config = dict(
    norm_place='pre',
    qk_norm=False,
    tie_embeddings=True,
    init_std_o=0.0,
    init_std_up=0.0205,
    lr_mult_qkv=0.5,
    schedule='cos',
    doc_mask=True,
    steps=7866,
    dataset='wikipedia_en',
)
Each number is 128 + 32 x the weight over its row's rms, rounded and kept within 0 to 255. Layers, rows and columns count from 0. Numbers have three digits each. The size before them is the row's rms in percent of the matrix's.

# layer 3 attention value, 384x384, rms 0.062, rows 158-257, columns 320-383
091:078115141106082146089119119101122073158150100129112155145075099090169160141141199162118139154107094148123167144171125163158120074102116126100145082159169169085061121092175123087181171137108165
096:087127160077087099200131181123117144129115099143138139118170136119135117141175112070107060126148184084117159132118086100121171108129113163182102106146065118128173109102088116129159083150104074
099:133108108138127152103119157154093101119134123210074163142131094130132095140152118154207178099120019157138100147175135097140156127172112127113125071065110194133122159135150163153154170121147154
099:167148125107149142128122134177083086088127054104146107108189093207117148090117133149115149215162153078090108131106151139139121144081232136165125160074103113141132158134160143119159147082055117
094:147148057142095134154092188158125113175107080142160093124125178148134139119111139124122124185152102141083097078113105110142121137081115168173127137138077162118093108109067125076105174146160131
096:146151106140129084157131075100119143139151179088175093172126121171155129130179113202201156114109120151088120168144125094155146123095085143114134120159136096157170107198170117150159135111122096
104:070119121148163126108124122109149103107169153149082056120067155156119188120076072142134051126105145135101138166167143164136091117169144131135073143121113163138118157090120138119105138186100115
103:123162153075189069211112179123075160110086100046130137105100104110196163133117122117202122076116167137190121157128167106159156107128158059116175159135164089135153127076125160081118123158170093
102:061157064099154170133150101084110140103119123095109088111159122094112080109108164152186142058115124128109078099119122114116076137086157141094156138098109087128124143116155077119103141120170141
101:166117159154157093124034113085110161118178202133153115118123170149174140105084121121161140122088130114122076149140150142125074132162219147128136061133150142198081090085186121138110125133119098
101:109150136123191203137114180082133127112185186138047181113166104151137076139121193199150104125112111164099120109141119148099123096144134164144127110160149126088164158127082100075100178148083163
100:112072114170128043176071187101101084121154135117202109174132110131100124166140135160155154154161161074113108174157144114135141090145118125126119143125146109134074114145129162145145135171147119
095:099147167156143127155076127093144115118133108127093089073113105138114157131149162099094156140105115081138174132156154116119141108149094082117098107093142119128149059160150142141103125173106100
096:088111204078046130154223123136126091139130092134120137097143103114103169139113151166164172067135084088143107140076159143138170111116149097138082171094145081087095156154130145148102192064158098
095:127065146137178156105130123121146151077196078189149101123112147138176163137199144146130210192147091101115135118127135112167066138165125152156081138083163088109114175167138104109139110160151159
094:096094061095146083130235166135125142172113158112068196171149167163081141154152118171122086151097174145153154136135109123141109139104125151113192117162141111184151136068208099173182141107100073
097:157141124135128131079123082160108116139133172113124145110128113095115148129173141136159124144129100083123145118097147141097145130122074156104156164101138189153166127109130102122167122119127116
101:100042137149121113112120096142190125122114201093113085085136126111140145150145078105122107134149121168120118135181154227113125175096121094168190153135093146124147088114172078080156127060150121
096:106156081085126203154150174104143099140114062117097095166126145162136174143149095142144139137149094099128090152142125105132127127090108111118169118199093086122126098133135141147125158084109142
091:115114057129120155165169151139108108154146083134141098146074136071098093117170134151155134133155176186145119114143146138086168145149084179109201114136102138095084101128128085079116097134147143
097:135044126145107172148119159172113113164144168149109155068191132151134104170115154144124175112169129112088141146097110115073104150134131048193088133069086148129139136133129145144130088040058177
093:159065147103111214114127114118151101090122127152072124121106103112092161096149174161187173140088172111157119151089090144142150188180086161129137078115129128175146171126128135117073127127178115
094:086138129141165126214098145149132139135091133125130147079141092124077128119158112161184157158113095161127157179107102177120110150115186109085107103110200085088114150129085123145128124114066159
098:141167103093102168163091126148087178177142040100033156095123122161104118194129141185168139061161135126125131128113094066130144068123125098189148138121073098099132103106052149190171140099043148
095:106156157144157050125171152159106145164078132124072192139103152156067160172115081034119096113183155125056110127132164101121152096119106146130120163106087118145141131144134151107083092158083158
100:094107154095137153122109118165145152110108159112153123142158091139086154113128134163105185162104137143195156026142114101107130122085182191136136098106137141100121112164129163166148097121149098
101:162142152185026065124116171111160181132098175142184089169129157088126159123127118166162094222153180126122126112173107146125129142132103127122145125151103163123129146122142066152108168154077080
096:168120119185097167172153165142113083131157132098216101115094126137110137170166102105129146165115109127144148111159166117088079080173128062144057142157155084093140132174156142170130151106100159
095:130096115111143131102157115167111150088135126142151141170137119143084165128106121188161146102122112150146125167135071062158136124125125077121118107127160171083120136210102148166147148103115124
094:098118189137100132129144146118099121103079163043127089142077157118117142142105112087115125095153075119118129118143106130141135173100049128069140185147178156120107103158151140107065107155104147
100:190119127147240137152106126075104107101113097127122108105174089154103113112136121153121145106158101094163182153085180152153101120148094107122145094163112122091135061132113118102108139174174116
092:122106156116115123089136107121138168137129159177121096092156098042110135122066167107160103082126147120090103090076167128097144126140168127177152145114132171118125095170088103177115140132087101
101:125108104112075060146148135139109129155160079128209116082109111088126172146127039123122191157172136147135090131177071108100156130208106134113160145087164095159060163136102099136122124105132152
100:047113115140172119130108158117099119113096135135176130174086139099116137147035089154118135105091159162126182128172172110148099084205093143185100147127166149181098107147114138117223074131158080
095:114030178112129086085114140159130162056093081105169135150139140150163110107089071096091121121164088141098100170207133101140180130143196133134137149132115162107108038074181069151046133142137112
107:088119140192092115054135089163140163154137108170142143132150136100126121142112114137161125087111138113140137137077111110142177122156157131144184120155112111108139138107104090088140129181120127
100:133053158142168162146133121075141120105135085142121113156065155119159110113162166112089154094132149101147112118155141142050178094146096125166113157136108121174174119150107110119133142145163132
099:154033103102116113132115097134165132106119128093125162177150133120116120164114073149086150084131108132141109131106089146138129145143143108148153192070086117119138119157161171143151142113126160
107:113138135144132117107058108127128127100148188066079102091136119114127102158138139092090169160148060080188133142158114104067210107117177168140126102100130151174133181180092063130102109137141157
106:188132147157111161123103131091126111169101120099120111102078145075086134118111097084148144112172128084157106138067182138143105131125116174169126143096082149058134088132078141128088139126127135
102:123143133103143095094094088074141118107113137082134131119139100114192131128152123130091120129153133190159139142156165147083139147059159090172131155130152094066109086155176155134062111164160117
100:138178101114050140107110125136176105116166120159079124145141098148096170148080131162110089173146147095110144058112126133119109130109123140113083147160132173155129117068068117124112119152179146
096:080087171148141198154154129114117134087127157074145103106103193198154120048173128141138142151099096182094135167068169087144175176138103192110125122142183097160151109140062078126162120106104073
106:135115116152106150095124130155141144155117107114124208137115148078152098109098092132082130151088137150103131156112126182159064151115096089097183149148142120116089183130175139130104206137116149
106:158065098089162131122110106120205092082155161160124196147156152107108090135146127110155147078144167107114146155138137120132120113175121077112119215124147149152134135206189156118072133141129086
101:125159130109112106158146133130127180134240081143068138139137109142130122122122149171179092112140143063206154171131153128144133110145165116193141113135075147185143168125080132174111134096155101
096:098099134142125138072116120112144178103141119139176107099138121141137139107131099110054113125111146131137113135123136123169121073120106062122017079137166130131108145098113135149141112102144089
103:068153149134183142090135120139151141127192125129099127109165137082105085123122134164076167124149112163180120189208145096109145114122138142130154109128123099135097161170113129037080164199102128
096:138151155106100172135134089082169135113086129146124184161107092152096104129156148173068112142100138115147118107113181203139087124085187129101123100132126156107116117109114101147105123173063141
099:166130186121130081088180096142113120149117093138151091127159094164110095094085165079140146155111124085116118179061169094075133053165100140158123186120163140157117142129094157135195109162201085
102:116150127093135138120074167102107139161099149121100151087070112103118155117139137158098125129081137101129099106077076142138191122153117112169165093075130099184221118145124131148115119152172108
103:082149161125116098115099124095085110107126077182141165227106208083115146097113114123108143072150116106142186143111097137185146118113135135132145178101185173050093133164151142093127176150121178
105:151162105103103112213093146108184166076075153090148123160099208146128151139095138174123122095159179168147151116106124076139102150113079193162140138129181192143183143118114126150163174109165129
104:097112087134116168105189105071149097167137145119109125169177124151095110158151121125118136114126185119135079134171134095107106135128107125159190092163146104121072150102167188156094127123148126
095:150142097123116073129097129130095153110106137169127083117171109109144191122122178129155095136126095088079121110075145088029127135134114062093098143200048156183060154154129115098101083152117123
099:126115131102175130101110119111103123085133123157098108201148123191115147155148149092141124122110042176125165110121097135072115113127137111109155110105095098141122183097090135103204144142135127
100:140168097141142169135033161151123103117108204155181147188115188112118097103196176117130100124133170115081084114138167145196168149135113169101087148092124102145148158176116141150089105092113168
096:110122092143067120111097160133184127102226137127132151094156035120095171159113199079143121054084113089158152113168088106133158073144099127167124170148170095089116171185161154118111125133143108
101:114156086148145087139157128110132107134142133132094154128196129160080114148092152072089136125114140131122140155160153134088132100072104102141128173086136106136142124160077175125089113140126160
102:160154160223121111077096134132161119140107150124109144074120179097139138136067141152102081115092060119117189134167120091131095130097063143171129122137157158099146125113093194145147135173123128
097:206097149063118136158134083141125205141159109156102128127096092088136058161065132111109090088060119114114175161112161147158143170143124129153100096061123192099111115125110150154111141095160081
099:154177177176114104097105126153128099061124092114224128127129106108122112113121050093096134092185114110132100151139245118134144097093135145154138210048141168145142094068058187081131155087183143
098:084122082125136135148147169144125085137142125084125184149124122194158072112110175126178138050128107150104127112183149191087128119127126087145089099125103176139093149144111126119108074133102121
104:146131163120177144173116135179156140134124085074119106117124141131145110130164066147129103162107151101157186114154095122131117100082115104194073125093176137176168142180132070181127159117128157
096:109134083142071180141162118166150125111130139122140109141133067141099158120101095115107093111096152079114096141102071123131113071057113149116096146115119124093179126125162194141169076138179085
100:168136132116081102078137218144120114146063081127160220144154110153075129105080165119115106092122139163124093119113168122105143122128117136172102078169077127114092142184128121149214092065151137
104:149117146106167161063157152128160116082141074151125121214114169141094193084103133125131137094128086152108087108123115095149088112203143102145106148105101107097112082138151104063153114177161143
105:113165126102075137140145124097124041167152057132137154142122148140148120173091121105100095120113152129096126133173123103133168057093124152139105083149120100112141115125155104101128132135168112
102:095088129136132116104143133128204138122081186116117146125157138072109162028121106157142108123190146083136127168120105109106136174096112055121154169060132155185090096126137078150083146118194127
102:119160125103151102094168106082155111133047109126091112137064146159166149132162139179129159165117104141155190102125075138125121133110148123112112089125184060129179169065161066078076102220165162
102:154117109108108075139116141139118118109083179129126104174082098113124134078156102141081189099144122181142183145096113101164072114145105102131103113136168126159117151128142108146138063101114099
098:065157144092155152124102105143103096114096147122102118124090155097091152104133133108160134195146146119113130113111131129143065188141094040091179196117079134120153098145155160162102090176163094
099:144136141220166067147104118135185116101119158103110093142129119097115101099100086121110122153131110139080071107158169164154117071175104160097113133127145133154059181211165165079073135113100124
102:170137121184113125115109169107084107100103118097113119084087140105105073158106105123121150153122149047086095188155121224155174025169164143169086132124094146167164151111093154152171035097176192
100:163157116140117156111111100163070099147155098188137189118102091149149131124148128090083076076221116127119151112135163187098108130141111146085126144137171104108169109100162150142135118105075122
101:086141086089142126103135114157163155136148116144113093098146112197042058090138081152163101162113119115135103131168152120106167131117142098122116137138153117113122126153091124106137097142156100
100:077081156076198200127164112105165137138132170125118149123162134113149100118085187081122149095134147122111102133101075034072153094121061123122092077107158153099086112134111157128159130121117112
097:150089158125182159128197107089105133064092181121142093170141172160100107113112122173086083131145126124129155105114146074100156093139152131167183101159128141136116120174137204140097121067124162
099:107094152108099158145114174168112107147119158152186134072142139092168150155117100153123136113158154126119160157119203127175153101110063107108132157123094157112140178089147204136064099102158105
098:145141186117132124068114164086123209171172084133151091140093101099058093134140101129184045138106158132214171118157148150103155078068068141107124165147133158156120176173116176095131131131162116
103:108101137169142105164174107148122132159100137149206099142144173136083154091191125208141128095037143105178091141103139109135133124119152161155054105210095136096088120132148141143112103083122163
108:150122125097103148081112110120144179136149092158099099137096103154165140154166164117088154162158063128126176130156205113122108087084166126051117141102096111145159102138126147140140094129125117
101:142133119130115200159127157027157036104093120142135144156094057162109172136117150095082147127102055098131136151133150165098077099172140106134103116166103157158133107140172170137110117107015151
097:076127155103067187143171100105123154137109065110123137093045113123198122182125124125103103134159180171152135105157166107129131142079160121129130128114129116115084173146097110154093079111140132
102:096145166089066098101132154116099130143100125066121113085133202144156160117125138124137045145106065149101149092140134140161129129125105152107127176186102141124118082149132108168162077095092084
099:107102098113139119074157189149134118150161169161093099164101210141130141154075120180174143101126124071154098143081087097075086116084144085105142122118119192118102114102197092147155094155087100
099:143073118153154154137150075103132132130173077158128159184133159125086140171111141101161169153184117150147149086158158061134129147118125150077112147128106161086108135136095141088138128148176162
103:115130129143090097105135128120122081159157138156052106170133184145118085123149118159102128067149137158110124167191134147154104107122104113141095168139101128135146163105137081158138090120147142
099:196130159148108124120178109118179060107161148138123110087128125179147135140065100113128084126104122159086086116120171140105131076163183107107151174170072094098122093198143158134063129115090171
103:094109139101157161093174063167182119140122099132078173161110088106113107070151077174132136158112103103142096077132086104150123145160135135167175099158159137133142118121076085101100189169138101
104:124139117132159083126098072186164088135089186109106145107140134069165145144133085160104104143123105150091141168118063165135144118135143114125085103149140166103083145145208123074075149199174171
094:151137100187144120077135095141079136124160147154107154130108135122104126127119206138103145139125121118151118099104143131133128151097194088114117164113079109036170088126161174169160090122175138
100:122158128175192108130128099160132180121092104136134115079134197172115108189161066106109110218105134064130092153127064173145185158132114136122124156116135142145111112114126097100081175094143173
100:122121132096129118132092149119118205150099125058143106129109108119096117172128120169187115157160156129115152141148132104122168059126128125082133149140151092174141065131096133113117139145178149
098:117132148109165175138092115088125074135128143100156054160111175115132099116091127152138091190110116191126052123088143122110182136123171192231135114151128127067119138133109084155163149141160133
103:116096185102121109106103197143175119147153097101145084158180164079186093119155095096168140067094105169172082131135081135110166107128071107114099164154096121084085156093137120106110067136144131
100:110159147154170095196137081101132119105152138059130109100118124105074143141080212181132086127133152170120121182106126146114088099138154147154103112202110143031091139116137095143139111123142121
099:167042154125109097142197153141137117175132124071154118091069122123094132158146140150184090167134140124030153142205115138142165131139155185166130070159158157067105158135111162190149168143102103
104:081116120120177143132130131152102124179183187157142106092143139151149145080153085068102135101160123136147147127133116114114114111089106124123094127127103152140189089160077114073100090145164184
108:074122141137085151158186150146159124192222100165112109107141147117153110107093135145084112121055115226118072140105179079086119088081098106128095092156122122205119196049145095159202086136138135